Weights of a small GPT-style language model, trained from scratch on English Wikipedia: 5 heads of 64 (1 for keys and values).
Each number is 128 + 32 x the weight over its row's rms, rounded and kept within 0 to 255. Layers, rows and columns count from 0. The size above them is the row's rms in percent of the matrix's.

# layer 10 MLP down (transposed), 1600x320, rms 0.102, rows 1269-1290, columns 0-159
size [ 93 109 115 101  99  96 101 129  88  95 100  95 102 108  95  93  91  94  85 117  94 100]
[[106 139  70  84 158 161  29  60 125  42 120 100  46 162 140 133 116 160 148 100 118 125  80 158 108 106 145 108 101 127 137 122 146 163 111 156 120 162 116  86  67  85  46 164 130 137 116 139 119 154 138 139 100 121 106 173 126 169 149 144 126 152 151 120 151 133 141 154 142 146 175  93  97 137  94 113 129 217  86 102 117 127 136 184 142 184 113  94 135 110  73 117 180 136 134 213 112  81 161 101 137 133  96 139 101 145  69 163 115 111 155 130 128 101 107 135  92  81 128 148 135  87 127 174 117 136  57 191 140 110 126 121 130 116 150 156 115 132 167 150 126 107  96  99 179 138 119 125 123 106 137 116 162  77 183 113 133  97  98 131]
 [122 140 168  56 106 126 114 125 189 181  87 205  49 147  74 148 101 117 162 123 162 127 119  96 217  99 190 109 178  98  74 122 118  55 117  91  96 124 105  74 124 136 147 119 110 169  90 104 122 118 154 116 139 103 121  81 137 195 121 114  85 163 161 158 137 149 199  94 150 131  89 103 120  81 120 190 109  89 125 139 140 104 109  98 147 154 165 102 135 161  65 136 102 105  43 123 152  94 178 108 157  89 114 158 143 135 155 134 146 116 158  91 157  92 141 147 140 172  95 119 132 134 141 168 162 133  86 109  97 164 149 124  96 131 139 148  80 111 138 108  57  94 106 139 139 158 100 105 130 174 230 116 108 113 161 128 108 212 142 105]
 [ 79 171  92 140 184 155 118  68 132 118 129 135 148 160 104 130 138  81 132 121 138 123 141 117 130 129 128 131 139  74  87 131  84 152 149 135 161 112  90 133 133  91 138 118 163 228  96 126 133 119 181 106  80 178 158 150  73 120 137  99 131 152 108 120 107 124 149  93 140 109  79 224 169 108 126 111 162 134 110 112  89 129  43 108 126 118 138 155 118 146 139  78  99 132  90 139 125 108 162 126 111 124 117 126  98 126  98 159 182  40 193 133 156  95 183 133 118  94 122 148 107  76  72 169  72 111 125 156 168  86 147 111 141 195 133 116 126 160 154 128 154  83 114 135 158 149 136 137 143 109 164 168 104 135 105 125  67 181 189 129]
 [111 103  60 107 124 119 109  52 185 166 143 138 136 113 159 135 121 145 150 149 107 114 161 114 116 195 143 107  89 138 105 108 151 113 105 102 101 103 163  98 154  98 121 117 161 126 168 169  94 191 189  77  84 170 187 101 129 125  65  90 122 118  61  98 141 144 109 102 117 112 120 144 103 182 134 102  95 116  50 143 125 178 164 161 147 106 115 167 119 112 127 123 125 137 200 127 170 130 100 127 106 176 110 115 103 136 113 139  85 165 169 141 146 139 123 123 168 102 140  98 132 153 157 138 161 146 130 154  95 130 139 108 114 182 128 148 136  78 172 140 127 176 163 130 111 154 118 162  96 138 134 107 109 106 157 137  74  98 109  61]
 [128 134 145 154 211 120 151 159 144 162 112 134  65 141  81 158 195  84 117  78 112 141 164 207 148  94 153 118 111  92 109 132 116 111 115  70 169 142 159 135 159  92 141 162 177 160 126 153 145 163 118 158 159 159  81 158 100 183  95 138 136  91 110 150 115 181 141 126  84 128  92 165 149   8 171  95 127 119  97  98  72 145 169 126 128 154 169 114  88  91 163 136 126 109 134 100 130 143 160  85 114 108  71 144 118  93 159 110 112 133 153 109  88 123  81 152 184  98 117 110 123 122 105 122  89 118 227 120 146 142 152 153 104  89 135  98 118 174  75 109 135 174 127 127 173 112 184 139 146 108 141 104 105 164 114 135 108  91  91  99]
 [ 99 111 215 146 119 108 119 159  82 146 121  83 165 113 177 100 125  86 160 142 137 116 175 153 108  94 139 114 110  38  88 168 149 149 139  98 122  70 141 110 152 173 144 153 159  97  86 124 164 137 123 117 100 157 104 133 148  95 209  91  86 108  70 146 133  57 126 138 174  51 145 105  91 121  78 165 118  95 171  94 120 146 119 140 132  82 160 162 139 116  80 124  82 132 162 110  88 143 147 111 154 111 178 188  56 131 149 109  76  98 168 134  92 118 155 136 148 151 111 119 105 101 136 125 162 116 154 143 114 104  91  62 163 140  75 131 182  70 123 110 133 131  39  97  91 153 112 133 106 125 138 153 125 134 136 135  99 111 130 148]
 [151  75  96 220 131 112 126  91 111 119 132 131 132 127 106 146 125 143 154  86 105 176  29  77 180 101 146 146 165 157 116 107 109 130 148 169 154 112  86 133  76 138 118 125 123  92  89 121  92 162 142 103 119 118  87  77 132  71 103 143 176 111 134 125 114  89 170 114 167 156 129 108 122 162 120 176 137  76 173  65 131 111 148 116  92 109 128 180 102  89 172 154  90 138 128 168 141 109 113 203 125 133 111 135 151 176 145 176  96 149 122  60 112 121 122 114 147  82  98 133 117 135 160 158  90 185 114 101 143 121 180  72 118 144 143 141 178 135 117 147 120 149 184 148 102  68 121 144 125  88 117 138 112 183 165 132 140 121 117 129]
 [ 90 128 137 155 135 188 147  23 177 149 148 136 121 126 168  93 107 159 174 161 128 110 122 166 149 126 171  86 135 141 119 122 157 143 135 132 144 141 133 177 116 137 187 128 135 116 134  85 160 162 167  66 125 105 170 116 103 182  98  88 145 123 197 137 146 125 119  48  47 134 127  79 153 113 133 101 149 123 113  97  75 136  95 147  91 138  87 135  77 164 118 116 107  67 132 136 148 108 153 142 109 111  95 100 105 114 160 180 143 139 135 120 139 124  80 102  61 104 114  74 121  91 168  92 136 179  76 124 104 157 159 146 189 123 127 107 163 170 180 152 113 170 127 156  97 165 201  91 145 102  89  25  96  93 122 105 129  82 170 133]
 [121 163  60  84 143 119 101 102 105  99 114 112 142 110 168 113  55 164 118 153 135 133 144 107  58 106 138 168 131 123 125 173 120 168 150 157 116 130 108 163  94 103 134 139 161 140 176 113 145 154 107 175 115 177 137 101 135 128 107 112 115 132 111  88 116 120  86 126 131 156  89 132 208 104 142 162 106 151  78 127 132 158 163 144 113 114 130 185 112 133 121 108 133  80 114 151 103 177 131 138 179 116 100 157 149  75 163  75 120 182 119  89 125 173 155 100 126 112  46 143 135 207 122 138 117  71  85 120 151 112 111 131 124 143 185  92 147  83 107 111 146 113  55 138 116 116  92 166 166 166 187  73 111 159  93 169  85 146 107  61]
 [107 175 129  92 171 155 113 124 126 106  87  96 109 142 165  98 138 166  68  94 131 150 134 113  68 121 138 100  34 199 149 144  49 142 144 111 161 154 123 198 138 134 129 112 120 144 136 138 116  76 114 114 133 124 108 161 188  80 157 102 122 100 169 116 124  76 134 130  85 147 152 142 142  77  84 140  99 106 116 135 174 196 115  79 130 154 126 131 121 151 139 143 153 162 133 122 169 165 126  93 126 156 179 136 123 103 132 124 101  95 199 146 117 146 135 146 100 138 140  87 119 155 113 101  90 136 127 147 117 126 126 127 117 161 106 109  98 122 155 141  89 170  83 103 118 107 139 107 183 159 105 117 151 117 158 109 195 140 105  98]
 [ 98 121 137 148 148 128 144  95 138 162 100 130  85  90 178  66 122 179 176 132 134 125 145 169 124 151 118 170 140 132 119 184 163 138 152 160 148  62 148 131 104  75 176 111 129 130 157 146 179 134  83 121 131 154 132  84 172 149  83 112 140 135  98 163 106 103 125 116 120 152 146 112 155  95 180  96 119 154 140 118  73  64  93 109 124 159 162 122 107  76  74 100 166  88 136 152 151 112 116 109 123 155 152 116 129 161 184 168 146 133  78 157 135 167 139 255 134 140 136  90 109 112 149 155  86 103 172 140 127 101 168 136 158  83  82 176 103 151 171 173 188 167 119 145 144 172 124 129 180 147 133 148 153 137 147 125 143 150 133 163]
 [157 143 118 161 101  97 146 143 107 142  98 165 132 161  58 107  96 154 103 120 142 131 177  62  86 130  51 135  35 128 123 123 121 100  89 142 151 117 172  83 150  94 153 138 114  85 109 167 143  80 178  97 184 140 124 116 161 119 146 142  97 121 131 125  93 159 151  51 107 100 147 171  99 152 128 135  93 125 110 117 150 184 143 104 169 119 193 101 142 112 177  66  92 141 152 113 161  95 147 161 118 149  91 103 131 151 124 121 148 136 183  75 131 153 134 150 131 103 129 221 119 144  82 106 123 153 166 140 151 129 128 125 147 103 148 129  95 141 101 182 115  45  75 141 191 173 132 166 141 139  85 157 148  96 137 127 128 128 172 142]
 [117 161 147 149 117 121 142  81 128  84 133 134  83 152  74 123 162 132 151 123 131 105 179 129 161 106 164 175 120 129 118 103  95 130  82 141 134 161 172 101 133 113  64 158  96 121  95 124 156 157  65 143 111  97 130 178 116 120 159 126 105  90 127 112 128 106 215  90 170 120 112 122  88 146  96 191 155 130  52 122  94 153 186 122 107 153 118  72 176  98  49  91 121 136 121 163 141 171 171 133 156 132 167 138 116 159  98 169 140 140 134  71 101  91  81 128  73 129 114 141  88 131 140 103 134 196  98 120  71 108 174 108 101  78 138 133 150 131 109  79 184 132 110 139  88 145 149 145 163 130  93 120 161 177 123 124 136  73  89 152]
 [150 116 114 129  98 121 175   6 160 141  77 173 108  74 107 142 127  93 137  95 108  97  89 142 176 114  87 140 106  61 101 144 165 135 134 115 142 127 156 148  95 134 202 126 183 116 107 149 133 175 111 137 131 130 132 110 143  96 135 171 156 226 151 109 157 177 113 191  88 117  59  69 127 163 134 127 122 159 176 115  92 196 122 114 174  48 148 157 102 122 134 146 114 108 144 144 121 149  75 142 150 123  99 125 131 137 170 132 144 117 111 143 110 107 114 131 140 122  90 121 162 159 135 103 102 158 161 157 100  79 143 161  99 162 121 113 117 171 104 177  94 118 116 114  45 138 160 144 139 103 109  82 134  63 102 145 105 124 147 197]
 [100  73 165 132  96 150 124  77 170  81  99 139 142 114  68 221 126 180 123 125 154 100 136 146  70 176 101 186 173 148 135  87 127 123 169 144 128 159 147 108  95 143 129 103 152  93 156  86  94 100 123 136 193 200 126 134  99 123 116  98 147 153 110  78  58 155 181 142 106 136 109 159 129 180 161 135 135  90 118 119 126 140 121  63 113 115 156 120 129 154 128 103 112 142 111 131 108 146 122 129  74 158 132 102 142 118  93 181 138 126 137  81 134 184 147 135 131 172 133 160 119 163 113 129  81 132 147 139 148 143 161  91  93 118 100 159 115 150 142 126 114 128 132 108 153 167 154  43 106 105 165 173 215  99  87 122 186 111 181 161]
 [132  57  78 131  84 115  83 134 156 111 112 101 142 104 141 131  89 134  92 144 139 145 112 119 141 161 128 150 116 141 121  98 115 119  89 144 141 104 155 130 132 152  86  93 104  96 106 195 141 165 124 122  79  96 127 153 114  75 152 145 103 157  67 110 123  83 174 148 106  64 178 110 100 115 139 112  95 107 117  94  93  89 154 180  68 156 147 152  51 205 109 115 155  94 123 166 141 164 142 112 155 221 197 163  98 171  81 160 161 110  93 103 141 115 113 115 120 118 135 139 128 160 156 167 131 121  92 118 145 126 158  74  88 165 139 113 125  55 125 151 189 164 135 120  29 148 188 101 152 103 194 102 123  72 126 128 141 169 122 154]
 [158 125 151 103  64  85 165 103 135 135  53 119 151 136  78  97 151 150 108 122 121 124  81 137  85 110 140 142 187 120 145 151  70 152 119  98 105 105 133 164 115 112 183 164 118 211 175 150 122 157 142 125 154 130 110 159 166 150 133  87 130 158 176  43 122 103  84 109 141 146 160 129 127 142  89 120 143 136 219 165  87 132 167 141  97 155 169 140 152 163 144 125 137 128 162 130 145 109 162  77 128 132 175  90  98 163 140  83 116 152 141 137 113 129 145 127 104 173 112 125 131  96 136  81  96  88 104 138  66 129  64 131 143 117  92 102 143  97 100 105 167  78 154 116 149 159  95 103 100  77 153  78  86 107 106 159 176 125 117 134]
 [ 46 194 127 115 174 103 163 212 123 156 123  50  86 126 134  90  76 166  82 107 135 124 128 113 156 174  69 149 127 128 167 141 112 125 115 113 125 135 137 143  94 125  95 138 118 102 145 102 151  95 133  71 126 135 130 148 144  46  71 104 144 123 116 140 147 139  85 201  97 144 174 107 123 162 168 142 152 141 145 136 106  97 111 128 137  96 147 115  94 117 165 130  99 159 198 127 145 107 110 146 126 143 189  52 152 124  91 132 113 100 106 121  97  85 127  91 128 118 131 112 153 133 135 153 164 163  85 174 136 137 141 190 109 153 123 114 157 169 122 146 111 150  63 183 111  83 112  90 154 136 139 137 127 157 107 148 109 120 102 112]
 [105 155  88  59 158 149 142 166 184 199 117 105 173  91 107 116  88 128 134 167 124 128 141 132 114 177 127 106 126 173 105  92 139 143 144 161 139  96 144  95  74 129  76 146 112  79 195 161 135 131  97  81 129  99  72 106 207 164 132 114 122 143 124 103  90 155 112 174  87 143 101  54 162 104 132 120 119 138  88 148 100 138  65 117 127 126 157 136 113 112 118 147 110 103 149 196 123 107 141 106 134  85 157 134 190 143 184  66  65 116 183  90 128 137 177 185 125 103 122 149  93  82 131 158 179 107 155  88 182 146  80 129 153 137 139 159 155 120 101 105 107  65 161  99 162 105  83 158  96  94 168 204  88 136 159  96 119 112 178 136]
 [111 135 133 152 172 168  73 152  67 113 125 118 107 158 145 127  98  81 105 111 111 190 129 148 140 212 140 156 102 142 154 145 109 133 184 129 112 109 163 132 147 170 112  98 128 142  88 139 103 128 145 150  71  81 133 140 104 121 131 140 106  90 161 155 155 120 136 161 126 118 113  83 108  93 162 116  79 148 126  75  62 114 100 104 139 123 148 139 153  76 170 105  69 121 159 157 142 112 106  93 101 155 170  93 143 148 144 117  95  99 113 105 128 130 139 136 138 127 171 134 131 155 198 142  75 110 114 162  78 148 115  95  98 158 160 155 108 123 142  83 179 199 135 115 112 120  94 146 170  59 111 124 132 164 173 167 226  81 131 113]
 [ 56 148 147  92 120 151 133 255 117 133 101 141 183 137 136 152 129 123 137 135 103 114 194 113 113 164 151 155 149 104 198 127 142 123 147  67 190 126  92 133 133 191 158 119 139 122 140  96 151 122  96 107 133 166 136  82  93 130 148 120 116 188 120 101  90 207 176 107 124 156 135 122 110 105 142 128  94  78 100 128 164  99 103 123 102 125 108 115 110  47 142 144  80 103  88 112 143 122 136 152  91 122 167 124 141 130 110 113  93 123 127 111  79 132 151 193 143 140 146  83 171 102  82 129 137 117 165 134  91  77 125 135  80 185  85 135 163  99 116 111 135 111  79 195 123 156 102 151  77  92  90  98  71 112 107 117 110  90 135 114]
 [116 127  96  82 146 182  44 255 130 122  94 123 151 138 152 145 125 114 159 172 132 123 141 146 134 103  80 135 131 120 169  96 120 187 141  90 141 145 132 178 142 185 165 141 111 116 176  97 165  80 123  94 121 130 165  87 165 102 124 143 141  74  95  78 139 128 159 127 106 172 103 161  86 159 176  93 113 111 137 125 159 144 150 154 117 115 112 117  38 144 111  93 144 148 151 112 125 186 111 131 100 163 104 147  94 115 134 136  72 180 151 120 143 111 125 125 119 153 116 171 130 122 114 154 186 186 142 101 123 120 109 118 114  99 133 144 201  80 128 119 125 161 126  95 107 138 113  97  65 152 113 125 142  90 164  84 145 112 160  95]]
# layer 10 MLP up, 1600x320, rms 0.101, rows 1270-1290, columns 0-159
size [104 109  98 100  99 103  99  91 101  97  99 105  99  97  99  92  94  95 110 102 101]
[[149 138 143 142  89  83 193 118 149 148 163  90 158 137 124 131 155 164 129 101  90 131 113 123 116  99 112  85 178 135 249  73 114 150 139 176  78 165 101 112  79  93 130 141 105 167 153 145  83 132 109 109 111 120 117 146 108 163 136 167 153 117  73 146 161 134 168 117 145 100 120 111 150 184 148  85 151 120  69 145 149 101 140 113 120 147  82 155  90  93 112 122  86 165 102 128  31  85  62 135  91 178 169 157 152 168 106 144 155 150 176 186  83 168 148 126 184 128 113 150 107  97 112 124 105 177 153 129 118  91  88 130 155 173 124  99 135 128 150 140 122  95 124 100 161 156 144 131 149 123 100 140 169  95 150  95  99  70 136 133]
 [ 99 116 168 120 129  78 183 100 144 111 124 183 212 140 107 136 156 153 132 130 153 126 141 163 133 136 131  36 136 130 114 113 100 155 134  94 163 145 110  86 157 141 193 161  75 164 106 106 137 158  92 100 130 133 133 125 138 125 116 104 137 123 178 112 103 164 131 137 156 102 104 164 143 130 123  69 173 142 126 178 126 117  55 129 107 100 152 137 134 106 146 131 117 171  69 157  79 115 120 112  52 160  97 133 143 149 112  82 169 130 158 125  85 142 167 147 168  77 159 183 136 142 103  99 153 157 140 109 182  71 130  86 123 186  95 110 151 136 167 113 108  83 132 174  47 183  67 153 155  70 165 105 143 124 160 137 116 145 169 116]
 [189 178 121 163 116 161 154 120 128  95 162 120 174 191 144  99 174 152  89 175 138 123 124 183  73 121 164 150 111 141 141 193 126 125 144 160 138 145 102 182  87 130 158 179 127  78 143 108 124 147 156 125 179 156 169 177 158 133 164 103 158 143 154 164 205 170 181 130 159 119 161  95  97 103 129 145 159 113 125 103  64 115 117 110 102 103 146 129 130  96 150 181  58 200 168 110  84 147  61 114 173 112 125 150 195  64 156 135  93 156 142 130 104 158  54 154 127 137 125 133 111  98  97 122 129 195 126 116 138 121 133  73 121 130  99  88 176 113  60 117 124 101 134 104 110  92 126 145  69 133 149 155 139 151 151 157  77 103 196 153]
 [125 108 139 156  69 163  70  76 146 126 150  62 202 131 153 134  94  96 141 141  83 164 136 149 145 135 140 125  95 100 140 115 136 150 135 136 156 119 157 127  88  92  77  81  53 146 203 119 128  80 106 165 149  45  66  98 138 133 165 162 118 155 157 218 141 106 105 143 116 170 124 153 164 138 146 140 136 151 128 104 104 131 135 125 103 114  74 158 168 118  82 135 124 127 123 178 148 131 162 110 143 138 138  90  81 127 103 127 110 108 200  78 159  88 135 109  96  95  80  90 161 122  97 125 149 129  89 169 155 138 111 162 223 172 124 114 128 165 169 158  59  94 101 106 176 130  92 168 143  74 159 147 120 149 220 153 171  66 145 138]
 [ 70 170 118  97 108 138 134  80 117 135 100 120 134 136 184 104 143 104 120 155 129 154 143 109 112 113 145 146 138 169 102 145 194 154 211 119 169 214 169 112  96 123 139 114 108 123 124  51 173 115  87  75 176  90  94 121 178 114 101 101 113 117 103 168 148 142 134  85 103 141 120 121 111  60 144 121 180 103  82 105 109 146 113 127 136  94 134  69 153  73 106 122 101 143 147 192 152 158 126  87 213 105  85 139 168 129 143 108 126 112  76 121 173 105 159 113 166 107  97 181  92  89 137 152 120  96  78 172 116 131  83 103 156 114 183 122 151 193  67  88 107 115 121 127 108 101  97 119 126 145 192 102 120 112 108 122 119 155  81 159]
 [110 133 160 143 139 101 116  94 129 156 132 175 103 148 131 134 165  56 159 140  64 157 163 100  97 115 110 153 172 133 144  97 140 169  67 125 115 125 148 113  77 163 182 177 132 134 123 140 175 141 142 145 133 135 144 109 114  96 171  67 121 137 130 124 104 187 156 129 105 110 127 158 136 122 145 121 130 103 130 156 105 150 103 119 117 143 113 108  91 126  96 129 123 177 152 114 113 113 147  90 132 208 122  84 132  80 181  79  90 145 137 205 120 153  62 129 172  50 140 171 151 166 103 155 131 135 127 152 148 108 145 169 137  94 123 173 111 155 133 108  44 110  97 118 165 136 140 119  76 114 119 121 158 154 118 133 128 108 140 155]
 [157 132 158 157  95 156 184 111 167 141 168 101  99 158  85 111 140 114 146 150  89 138 111 178 144  89 188  98 147 183  77 127 113 121 125 114 114 158 163 132 105 102 127 112  63 119 104 102 133 103 108  95 162  91 143 104  99 151 146 133 140  99 118 115 114 108 163 106 167 145 128 131 118 107  76 164 193 125 101 146  89 134  81 162 120  97 150 113 124  66  90 160 102 105 128 170 158 156 131 116 197  68  93 103  78 104 146 137 168 135 148 107 166  69  89 134  93 122 206 117  97 156 117 105 128 141 119 173 151  80 145 101 219 182  99  73  99 149  71 147 123 104 162 170  83 108 120 114 169 122  81 102 121  76 190 153 108 166 192 221]
 [118 142 168 125 104 144 139 170  97 182 157 117  82 129 121 144 157 115 110 180 102 158 108 154 221 116 155 126  70 162 109  89 161 212 104 137 140 133 177  90 163 119  95  99  85  94  91 127 134  62 112  97 129 129  91 104 126  99 176  80  77 100 176 105  88  59 103  83 143  80 168 122 147 112 122 168 141 126 139 145 162  89 144 131 102 148  83 103 123 121 217 129  74 158 123 125 127 147 151  60 103 155 108 170 150 111 143 135 102  96  93 150  85 116 136 128 147 100 176 133 161  82 119 161 103 166 154 124 134 111 127 107 126 182 148 119 162 132 137  95 136 107 132 162 138 134 160  84 146 151 102 181 138 153 184 151 116 122 108 120]
 [140 218 117 138 111 158 165 112 105 162 152 115 158 193 141  83 201 111  80 237 159 129 132 119 157 118 168 128 162  90  75 140 151 135 152 104  70  93 114  88  99  75 169 118  97 112 158  93 156  95 138 130 160 102 105 164 116 181 142 124  81 104 182 111 171 206 142 162 118 121 124 148 141 126 167 157 102  75 113 131 121 122 106 125 116 143  95 177 100 135  69 142 109 109 149 148 119 187 144 149 120 105  93 148 147 149 192  87  63 124 120  67 159  92 122 135 148 111 129 111 119 109 127 136 116 154 148 211 146 158 102 130 121 104 152  61 119 128 127 147 177  73 160 124  81 140 122 103  92 116  97 148 130 110 110 122 103 131 153 156]
 [104 106 153 117 105 109 136 117 132 177 104 156 154 174 154 103 105 126 102 156 117 172 134 125  65  95 166 171 147  99 128 117 140 166 127 172 181 157 143 144 158 120 126 101 126 109 115 113 156 120 132 108 208 158 150 125 178  86 157 107 167 126 102 184 118 115 180 117 125 103 100 131 117 128 128 177 164 111 104 123 107 176 107  70 138 117 114  96 158 137 101 150 107 140  92  65 143  75 108 135 157  98 154 121  85 138 115 145 104 127 161 120 130 126 102 124 197 137 142  70 173  64 136 110 118 113  96 158 119 136 166 161 182 133  87  85 149  83  35 150  82 111 175 127 114 111 109 209 163 115 158  93 120  86 176 142 139 120  86 143]
 [126 102 139 120 126 113 147 111 163  91 123 161 213 138 173 107 133 135 127 155 136 134  64 178 158 165 156 181 152  64  92 166 175 148 146  65 137 158  76 119 200 147 133 126 145 170 155 100 159 121  47  92 140 110 122 105 150 107 165  95 153  96 119 149  95 126 109 175 192 136  84  80 153 118 129 131 144 120 151 159 118 100  62  68 128 107 129 126 121 119  90 115 103 115 107 110 154  99  91  65 154 100 137 105 158 109 159 123 107 110  74 153  97 122 158  99 138 113 172  96 131 120 134 137 159 143 124 142 133 177 153  33 100  81 126 126  82 146 148  96 135 177 137 121 114 130 144 118 205  96 145 152 128 132 137 153 101 140 101 141]
 [105  96 104  36 112 114 163 109  88 118 155 184  83  81 126 117 138 125 149 132 171 217 104 162 128 140  81  90 135 187 103 142 155  82 112 155 107 140 127 148 188 114  59 103 123 182 129 115 117 114 132 150 176 117 120 100 171 122 119  90 117 114 199 158 189 171 141  89 117 134 118 139 133 143  99 166 159 156 116  83  87 120  80 134  86 117 153 146  87 175 131 212  60 130 148 100  61 144 147  43 107 173 136 155 125 137 146 160 127 108 147 168 181 110  69  80 138 109 141 107  94 140 132 147 131 167 119  70  82 135 118 117 135 105 114 127 105 181 153 159 133 166 140  84 193 133 127 128 131 135 179  94 168 123 114 173  95 175 121 132]
 [ 95 175 140  22 126 138 162  67 100 143 141 101 141 152 101 165 181 143 157 161 135 125 140 133 159 176 117 129 124 112 100  89 157 149 168 114 121 185 164  77 205 157 130 135 143 174 136 106 122 124  97  69 125 107 127  65 139  94  84 107  66  86 147 139  74 114 142 172 100 137 139  92 128 165  98  84 124 110 118 164 118  90 114 165 130 144 135  98 146 158  88 149 153 190 101 109 122 159 107 174 103 147  94  92 114 154 124  86 157  75 151 116  91 107 157  90 147 111 123 111 153  68 116 108 107 149 124 133 118  83 134 122 120 136 141  79 102 214 138 100  89 216 116 142  44 111  77 166 121 111 101 148 119 111 161 156  92 110 124 127]
 [102 130 101 167 123 114 126 118 141 124 130 161 124 118 154 102 174 131 145 108  93 138 101 114 159 115 135  97 142 131  98 117 102 143 183 133 139 142  88  91 137  89 123 182 107 166 125  92  85 109  79 126 149  81 204 108 146 126 100  89  84 100 148  87  73 113  91 114 161 110  92  89 128 172 105 184 196 155 107 116 137 128  78 166 117 133 131 105 126  60 128 139 115 107 156 210 101 100 131  22 137 113 148 119 178 120 131  94 124  98 120 139 125  84 124 112  98 115 163 132 125 199  97 185 128 101 131 120 128 118  75 133 110 182 148 109 148 143 142  92 141 146 141 212 124 102 141 152 185 115  68 125 133 113 182 158 114 122 172 185]
 [114 189 130 120 134 111 173 131 157 179 109 143 152 137 128  95 123 124 109 160 167 164 122 153 150 156 161  89 125 128 114  89 130 122 109 115 119 229  90 112 158 126 182 151 106  81 127  97 170 117 132  94 109 125 166  89 100 109 200 143 130  56 156 128 110 119 163 139 140 159 145 150  90 155 134 164 165  90 132 162 110  97 113 125 101 210  42  76  89 122 131 168 143 104 107 119 164 114 105 100 119 134 148 113 143 145 111 113  73 124 152 119  96 104 159 127 155 203 156 131  97  83 161 128 163 162 215 147 126 113 153 114 133 138 154 124  83 151 121 110 145 149 130 158 146 117 181 186  98 160 117 162 121 156 143 129  97 122 135 102]
 [143 124 132 140 113 135 116 136 145 148 178 153 111  97 211 130 130 110 170 132 148  66 106 129 176 162 122 121 118 134 129 142 147 118 100 167 156 168 144  86 137 116 136 133 149 114  94 114 156 135 141 122 135 134 170 155  85 108 112 112 125 123 136 218 192  59 135 119 145 135 109 138 112 136 129 141 158 105  94 118  87 111  89  82 117 176 121 115 120 122 162 153 106 115 107 101  83 158 126 162  95 167 128 184  93 148  88 122 116  82 155 140 163 128  99 114 174 135 162 122 171 182  87 120 126 141 157 157 168 169 159 165 114  99  89  83  96 148 134 145 108 121 106 127 102 134 112 142  89  96 122 181 149 111 119  82 126  65 161 151]
 [132  96 127 164 103  84 167 125  58 131 148 169 130 132  81 166 159 122 151 134 122  97  97 145 112  87 191  84 161 133 125 121 161 115 208 144 176 103 115 123 108 114 131  90  97 175  99  97 110 107 147  94 110 114  98 136 110 151 176 167 136 114 126 141  91 168 136 126 138 100 132 112  70 115  95 127 108  86 119 167 123 138  67  73 105 109 123 176  55 127 145 111 129 156 115 151 105 123 154 179 144 128 110 105 120  87 121  70 101 120 103 162 186  67 101 143 174 119 159 145 127 130 127 140 129 105 117  77 125  68  57 132 121 107 124 112 123 124 171  97 112 128 152  65 163 195 111  86 183 118 160 115 129 125  92 129 131 100 103 209]
 [163 118 142 141 153  89 135 111  81 113 110 141 132 239 206 134 172 116 107 151  86 104 151 142 149 131 195 128 144  60 156 152  99 125  90  98 126 148 147 116 161 124 204 179 130 127 132  88 161  80 122 167 129 121  96 172  85 152 151 104 128 110 237 170 142 108 105  88 160 143 115 163 120 119 128 129 159  86 112 103 103  86 121 132 136 102  97 159 101 164 121 104 114 122 154  76  69 132 162 155 124 117 131 125  48  78 109  92 159 109  73 179  87  96  75  99 180 162 124 130 119 136 139 110  87 163 132 179 152 137 126 163 133 160 159 135 118 173 148 210 142 121 115 114 127 147 118 123  94  94  98 100 162  99 126 132 160 114 140 102]
 [115 135 120 146 130 133 133  74  96 154 121 157 136 155 156 171 177 110  65 164 110 170 139 155 135 189 119 131 157 152 123 104 123 146 133 157 130 167 133 133 130 161 145 112 123 126 109 172 105 153 151 141 115 100 100 137 104  55 162 114  70  89 140 157 137 139 180  74 149 133 161 130 119 107 209 128  96  97  89 136  80 176 142 138 129 129  91 113 119  57 194 137 115 192 122  93 113 139  98 128 144 163 140 129 157 181 123 107  67  82 146 166  78 107 129 131 155 137 181 143 136 107 124 115  54 151 124 181  88 194 142 153 117 147 194  98 157 152 156 106  97 180 145 124 132 147  89 186 179  67  59 149 161 102 199 186  87 101  95 127]
 [ 97  96  93 133  88  85 102 117 142 107  97 153 146 133 169  83  93  39  94 117 121 183 136 207 115 158 150 126 144 108  98 142 131 178 172 186 171 129  84 122 113  75  80 109 128 135 155 153  84 147  92 157 189 105 121  90 112  94 150 137 118 147 107 144 122  99 152  84 206 149 159 103  82 137 150 145 137 164 139 125  85 173 106 169 139  85  95  70 168 102 166 205  98 168 137 152  89 104 142 152 119  85 144 108 129  81 120  43 162  43 111 183 148 139 129 131 166 169  84 135 190 134  79 106 117 136 151 200  52 143 178 131  90 128 149 123 110  89  78 124  70 106  94 155  86 100 100 159 128  91 143 124 112 127  79  47 136  73 147 137]
 [135 138 112 128  44 126 120 120 115 173 140 133 107 199 167 110 173 154 197 158 134 126 113 185  99 178 160 179 114 159 174 163 145 150 117 116  74 121 134 143 124 114 137 132 117 144 153  57 128 109 152 134 101 162  92 142 185 106 108 112 145 133 111 117 148  90 152 130  58 141 114 142 100 115  88 108 114 123  48 126 104 143 121 165 128 151 106  95 118 166 154 162 109 141 134  78 112 161 128 169  77 120 104  98 158  86 122 123 146  93 139 149 126 107  92 162 178 125  87 162  89  73 153  88  84 131 174 161 195 145 112  96 125 140  77  38 113 193  98 140 105 129  80 139 127 119 127 123 163 159 135 107 163 118 113 100 155 120 112 120]]